config.yaml
optimizer: "muon"
batch_tokens: 16384
doc_mask: true
Each number is 50 + 10 x the weight over its row's rms, rounded and kept within 0 to 99. Layers, rows and columns count from 0. The size before them is the row's rms in percent of the matrix's.

# layer 4 MLP up, 320x160, rms 0.164, rows 272-291, columns 0-159
087:54 52 54 64 27 61 49 54 53 45 49 55 46 58 56 41 39 44 57 18 40 52 50 45 57 61 56 52 36 51 55 53 50 57 39 53 63 42 63 49 17 54 67 48 58 59 55 51 33 54 30 49 56 49 40 55 45 44 56 45 65 50 53 55 38 54 51 38 51 24 54 49 59 49 68 52 46 46 52 63 46 59 61 44 48 64 52 52 62 48 46 51 59 51 36 70 27 31 74 49 51 60 57 46 53 55 41 58 47 36 53 38 58 42 25 65 49 61 42 67 48 64 56 40 56 47 54 64 36 46 43 37 45 38 48 56 51 57 47 56 48 42 40 40 56 44 67 53 67 36 53 34 55 55 55 35 50 43 50 47
105:35 43 61 69 44 56 60 51 37 48 51 48 34 24 46 45 59 51 53 55 58 47 58 36 55 40 41 39 43 58 77 56 57 57 56 42 55 54 47 40 60 67 52 57 49 58 50 51 53 58 56 56 44 41 42 55 46 52 50 45 29 56 65 51 57 48 47 51 42 55 46 51 47 41 53 60 67 44 52 35 48 61 51 48 35 48 36 65 50 46 38 46 53 59 73 39 41 62 37 37 42 46 72 68 47 58 43 66 54 32 36 41 41 62 54 74 40 68 55 52 64 39 51 34 41 36 53 36 38 53 64 54 48 48 63 65 29 59 41 40 59 53 57 49 37 58 49 33 37 50 51 50 45 41 51 48 50 72 44 42
094:52 56 63 46 47 53 48 53 42 69 45 49 48 42 32 52 49 51 65 43 50 51 49 42 60 43 51 56 86 30 51 41 41 53 51 54 51 46 47 45 36 69 41 56 48 46 56 56 46 61 44 51 57 60 53 60 54 32 60 47 42 61 41 72 57 73 44 52 58 48 43 58 46 61 37 47 43 41 61 35 55 75 58 38 45 31 39 58 46 51 24 61 34 57 59 43 62 49 61 55 57 56 59 54 52 52 74 58 42 57 44 61 61 30 42 61 47 45 44 45 44 42 53 31 51 31 47 41 50 53 27 59 53 52 47 45 41 41 69 52 42 68 55 44 38 46 43 46 45 50 48 40 48 53 56 45 54 50 68 34
102:38 57 41 46 51 49 56 33 41 46 62 52 32 31 56 56 44 48 57 37 48 42 66 56 71 59 54 39 52 67 50 30 49 43 70 62 37 25 48 52 28 56 52 62 50 62 46 41 56 52 46 48 48 40 33 48 69 57 58 49 37 66 40 43 49 46 50 36 66 71 44 48 48 38 66 62 50 46 50 52 48 58 59 45 45 55 45 54 34 38 53 48 56 35 72 38 49 40 58 35 47 55 69 48 38 44 51 48 58 42 45 55 46 51 62 55 53 67 67 40 63 64 46 59 36 63 56 56 53 49 53 39 37 38 47 48 47 53 55 54 50 57 50 55 67 56 50 57 42 60 26 52 64 49 27 62 50 46 51 51
102:46 40 30 43 54 56 57 48 69 78 52 56 65 45 44 59 56 47 48 38 61 62 52 38 57 50 51 50 65 48 45 53 30 49 44 48 52 52 51 37 34 63 47 37 36 33 46 58 45 52 53 51 48 56 50 33 49 41 58 47 54 76 63 47 52 50 67 43 58 58 41 57 34 53 50 55 57 49 47 57 60 58 56 41 45 50 41 49 53 57 47 42 55 49 68 30 25 28 38 35 64 54 53 42 41 38 55 36 55 38 52 54 54 52 56 50 46 49 48 55 60 46 38 34 48 33 50 43 72 49 51 38 25 53 53 66 76 55 56 53 59 58 56 60 45 54 56 53 60 39 49 31 62 52 52 48 32 39 59 66
097:69 55 54 34 51 40 63 42 31 41 63 43 47 51 47 47 49 56 50 55 55 67 65 42 50 54 62 60 40 44 56 50 35 41 37 68 54 45 59 61 57 41 35 67 45 70 49 32 59 50 44 65 66 66 47 54 38 42 44 48 42 50 44 67 53 66 35 60 63 48 52 50 53 56 39 60 48 36 42 49 43 55 50 41 36 36 56 46 52 48 29 44 38 35 61 40 43 41 49 53 46 40 36 50 46 72 54 58 53 57 58 56 46 43 67 48 53 75 50 26 42 59 38 49 76 38 52 67 51 49 54 46 54 55 69 52 48 46 47 53 44 33 53 54 35 57 50 38 44 46 41 60 51 37 44 43 37 54 45 35
097:49 61 48 63 46 37 45 55 63 47 31 48 67 38 57 45 30 54 35 35 44 68 59 51 58 38 38 52 50 52 45 54 25 48 33 58 63 44 41 35 47 42 46 50 53 39 59 57 44 53 51 37 44 66 56 53 48 65 47 51 57 50 32 68 41 48 47 63 37 49 38 60 56 56 52 60 59 33 62 58 40 42 56 42 38 60 53 53 58 54 55 44 57 51 72 55 47 56 42 32 50 61 48 60 67 70 55 56 53 60 54 39 49 52 45 56 56 42 55 49 65 42 32 54 35 64 66 36 51 32 57 48 34 52 32 40 72 40 44 50 44 36 74 64 56 54 50 57 49 53 60 56 56 52 40 51 58 54 58 37
085:49 46 57 65 56 44 49 60 60 51 43 54 71 41 64 52 51 52 49 35 49 57 47 54 39 50 53 60 49 32 40 69 45 62 63 56 40 58 69 36 53 51 57 45 58 64 50 56 52 46 38 46 51 49 60 27 53 38 46 43 56 40 44 47 58 42 51 32 56 59 35 46 75 59 36 58 43 29 49 55 64 64 40 42 40 63 31 44 44 58 58 37 51 55 60 55 48 51 57 51 49 41 29 44 63 51 38 46 63 44 47 43 55 58 50 51 35 68 53 44 40 37 54 45 53 46 42 50 35 48 83 57 39 63 53 51 47 47 33 59 40 52 40 49 47 53 59 45 55 63 60 30 31 69 50 37 42 64 59 50
105:52 53 45 41 38 59 48 35 46 36 62 60 62 61 63 48 48 53 53 54 62 53 68 38 44 52 41 50 69 56 60 50 38 67 49 64 48 47 42 35 32 51 36 55 55 40 38 41 44 65 42 49 48 58 57 55 42 40 56 49 51 66 50 54 40 50 43 53 30 31 62 58 55 30 44 55 39 56 41 42 60 41 54 55 49 68 65 50 63 67 55 52 64 41 55 52 48 57 54 47 54 54 52 50 20 42 37 41 63 55 53 33 53 59 66 50 53 39 47 49 30 42 40 53 49 35 45 50 71 47 40 40 23 65 49 49 50 60 42 59 52 42 62 37 52 41 52 51 53 46 45 57 60 50 59 43 51 82 36 49
099:49 48 47 45 44 41 50 43 50 61 53 44 57 36 49 38 79 47 52 32 53 49 56 55 41 53 50 48 68 44 42 46 42 58 52 66 24 66 39 78 48 42 41 45 53 56 49 20 35 51 53 54 50 58 46 47 36 37 53 42 45 47 57 60 49 53 50 66 55 66 51 43 64 51 54 62 47 60 39 59 70 49 53 47 50 26 35 51 62 52 53 59 50 44 51 39 45 56 48 48 53 42 53 61 57 49 44 41 74 49 49 36 57 57 33 64 56 52 43 51 40 59 38 62 38 67 55 33 51 46 43 54 66 58 51 40 45 38 48 70 38 51 41 47 43 36 61 55 36 58 40 31 61 52 56 63 43 56 69 55
092:51 67 55 45 60 38 40 60 57 18 40 28 34 64 61 40 55 59 57 57 47 51 48 40 63 44 57 64 51 44 38 58 57 44 40 56 51 71 44 59 36 53 49 51 54 56 32 48 49 41 52 39 51 61 48 58 41 57 47 51 62 36 53 34 48 60 60 47 35 62 46 49 46 61 43 57 57 28 45 60 54 45 43 70 53 54 45 60 59 52 52 38 61 49 42 60 58 56 54 65 63 56 36 49 61 53 41 34 57 53 61 55 59 33 36 36 49 55 42 67 40 39 44 58 57 55 41 60 39 38 58 64 36 35 66 61 47 56 37 50 62 55 35 64 35 52 46 59 35 53 57 50 53 45 45 44 38 31 36 40
097:56 59 41 56 75 44 41 57 50 64 33 77 54 30 53 48 49 43 42 48 45 51 37 57 63 56 49 55 56 43 57 60 45 37 65 52 50 42 77 44 50 52 49 52 57 62 53 48 56 40 52 66 41 65 58 54 38 51 43 42 44 46 43 34 53 38 47 55 49 69 50 49 63 45 47 49 34 44 63 52 44 52 64 37 49 31 58 37 54 55 62 52 52 52 68 38 36 61 55 60 55 44 41 33 44 26 46 31 69 39 61 51 70 47 53 32 44 50 45 64 38 49 40 46 35 41 53 43 57 52 56 53 33 57 42 51 66 56 53 64 55 50 49 64 52 55 50 44 41 54 36 42 66 62 37 53 50 61 44 34
104:61 46 37 69 50 69 38 47 56 42 38 43 40 51 49 51 48 43 54 48 49 57 40 48 44 53 62 67 39 51 21 46 49 45 63 62 58 66 41 54 63 55 49 50 44 69 43 62 57 39 62 58 43 48 46 35 59 47 60 47 34 48 55 42 34 37 51 34 56 60 41 36 39 28 33 36 55 39 52 39 57 32 62 49 56 58 41 46 49 32 52 41 65 55 44 51 58 67 57 48 40 55 40 43 40 28 58 46 65 42 42 46 56 54 43 47 41 46 47 44 47 42 55 46 59 48 55 54 66 77 39 60 42 37 54 57 65 68 63 52 47 54 62 67 63 54 60 59 60 64 40 63 46 53 57 37 47 44 58 54
098:52 63 48 58 53 40 45 33 56 54 58 51 49 40 55 33 57 58 45 65 69 61 59 50 44 51 44 52 43 45 47 53 45 48 38 40 44 47 61 39 41 55 55 68 46 40 45 53 54 45 60 46 40 53 48 48 35 64 44 20 47 61 56 47 49 49 52 32 47 65 41 61 48 59 49 58 74 58 43 55 40 40 61 43 39 45 66 62 39 48 73 55 56 31 44 53 27 38 47 41 47 33 41 69 56 58 40 57 53 71 61 48 44 53 50 65 45 74 55 62 67 40 61 59 48 38 39 41 43 51 49 55 71 44 49 50 60 50 38 54 46 50 50 62 64 52 46 76 46 33 60 48 41 43 52 38 51 45 36 53
114:35 51 59 38 54 52 63 42 55 37 34 52 44 58 53 39 51 55 57 45 36 58 43 43 61 42 40 43 41 48 50 47 40 58 40 49 64 54 47 59 37 67 50 30 29 54 64 43 50 59 64 35 40 44 43 42 51 40 38 49 49 55 50 36 74 56 54 50 54 54 52 39 64 46 41 56 56 50 58 59 55 52 43 39 56 51 62 39 51 40 70 48 48 48 61 56 48 18 50 37 64 47 43 51 56 56 50 48 30 57 55 57 49 61 47 44 66 66 61 50 41 60 44 49 46 36 46 57 70 68 37 43 64 34 51 55 53 43 45 64 51 52 65 69 39 53 24 48 61 34 43 66 58 62 51 42 33 62 50 61
106:71 64 47 51 32 34 52 46 47 54 67 46 65 43 41 53 46 44 44 49 51 37 49 68 43 42 49 49 43 47 63 50 57 59 35 40 40 59 42 48 48 40 55 58 40 58 46 35 42 65 64 49 42 44 64 48 47 60 42 59 49 59 47 49 38 60 69 43 67 52 62 50 62 55 64 47 52 46 47 55 48 49 72 59 41 51 33 55 40 45 37 30 49 43 62 60 50 41 69 46 65 26 32 41 32 60 58 40 51 54 55 51 70 58 56 47 41 55 54 56 49 67 57 55 61 44 35 48 33 60 54 73 39 42 64 61 60 47 57 23 42 51 48 54 40 46 57 44 46 38 52 47 44 44 42 58 59 68 45 60
103:43 41 40 44 46 55 49 52 47 57 39 53 41 31 34 62 42 46 46 49 38 44 37 64 48 54 43 41 61 69 46 55 45 61 48 56 53 54 26 43 47 40 47 61 47 56 58 58 53 34 54 46 48 54 45 47 57 58 50 31 50 41 40 53 65 45 45 62 47 54 67 49 56 53 49 63 76 41 57 55 27 45 58 40 65 47 27 51 46 47 55 49 51 48 58 56 36 44 62 41 50 69 47 66 70 58 64 64 56 55 68 47 55 57 57 46 58 44 48 50 62 56 39 31 46 57 43 42 46 41 41 53 46 45 30 40 56 46 38 55 44 56 46 57 67 48 47 37 70 62 25 37 66 38 53 53 57 37 68 34
078:36 40 37 38 47 56 47 54 41 49 17 64 32 63 50 58 27 66 65 42 57 53 56 53 50 46 50 49 63 56 49 41 45 39 28 42 57 63 63 44 42 55 53 65 67 54 67 34 48 34 53 51 69 46 47 43 61 48 47 46 59 55 42 49 57 30 68 46 49 53 64 63 45 55 43 35 59 60 36 28 51 70 43 59 53 49 43 49 65 69 50 51 51 47 61 33 40 55 58 40 57 48 46 67 58 38 54 61 54 38 55 59 55 57 46 65 49 45 69 43 60 48 34 42 30 56 50 50 62 40 46 49 53 44 55 49 54 53 58 58 58 51 60 55 49 55 58 36 53 55 54 44 51 41 45 55 39 42 36 38
096:62 50 51 42 60 38 57 33 54 58 44 26 49 46 41 44 55 45 35 26 56 37 51 33 56 64 56 43 45 44 49 47 31 66 26 48 61 48 47 68 52 57 58 52 58 60 35 69 49 48 65 53 46 68 46 49 46 59 48 50 55 47 63 43 53 53 51 42 34 45 31 46 36 61 35 48 50 50 60 42 35 29 70 57 48 34 55 47 49 55 59 40 52 46 58 46 51 34 60 44 49 35 50 59 44 51 45 56 47 55 42 52 65 63 38 60 56 39 33 44 58 47 58 45 52 44 55 54 36 53 58 47 60 46 55 53 62 61 50 40 62 63 48 62 41 51 60 78 62 38 64 50 52 56 54 47 52 39 65 72
116:49 44 43 47 37 44 50 39 42 36 45 66 69 72 48 48 50 54 26 43 58 51 52 68 38 58 78 54 57 58 67 51 50 50 43 55 35 60 49 52 45 57 31 62 51 57 52 53 45 41 38 62 57 43 64 41 67 41 49 44 43 54 47 72 67 56 59 35 37 55 46 47 46 53 39 62 47 66 58 38 48 52 33 45 44 76 45 57 59 46 43 51 37 56 46 50 35 35 50 52 61 50 48 47 52 32 39 63 32 36 57 63 45 54 46 47 61 46 52 44 67 49 59 45 45 41 64 48 64 58 50 49 40 51 48 57 38 45 46 46 59 40 43 44 46 45 55 30 63 56 68 29 36 54 34 50 36 43 53 50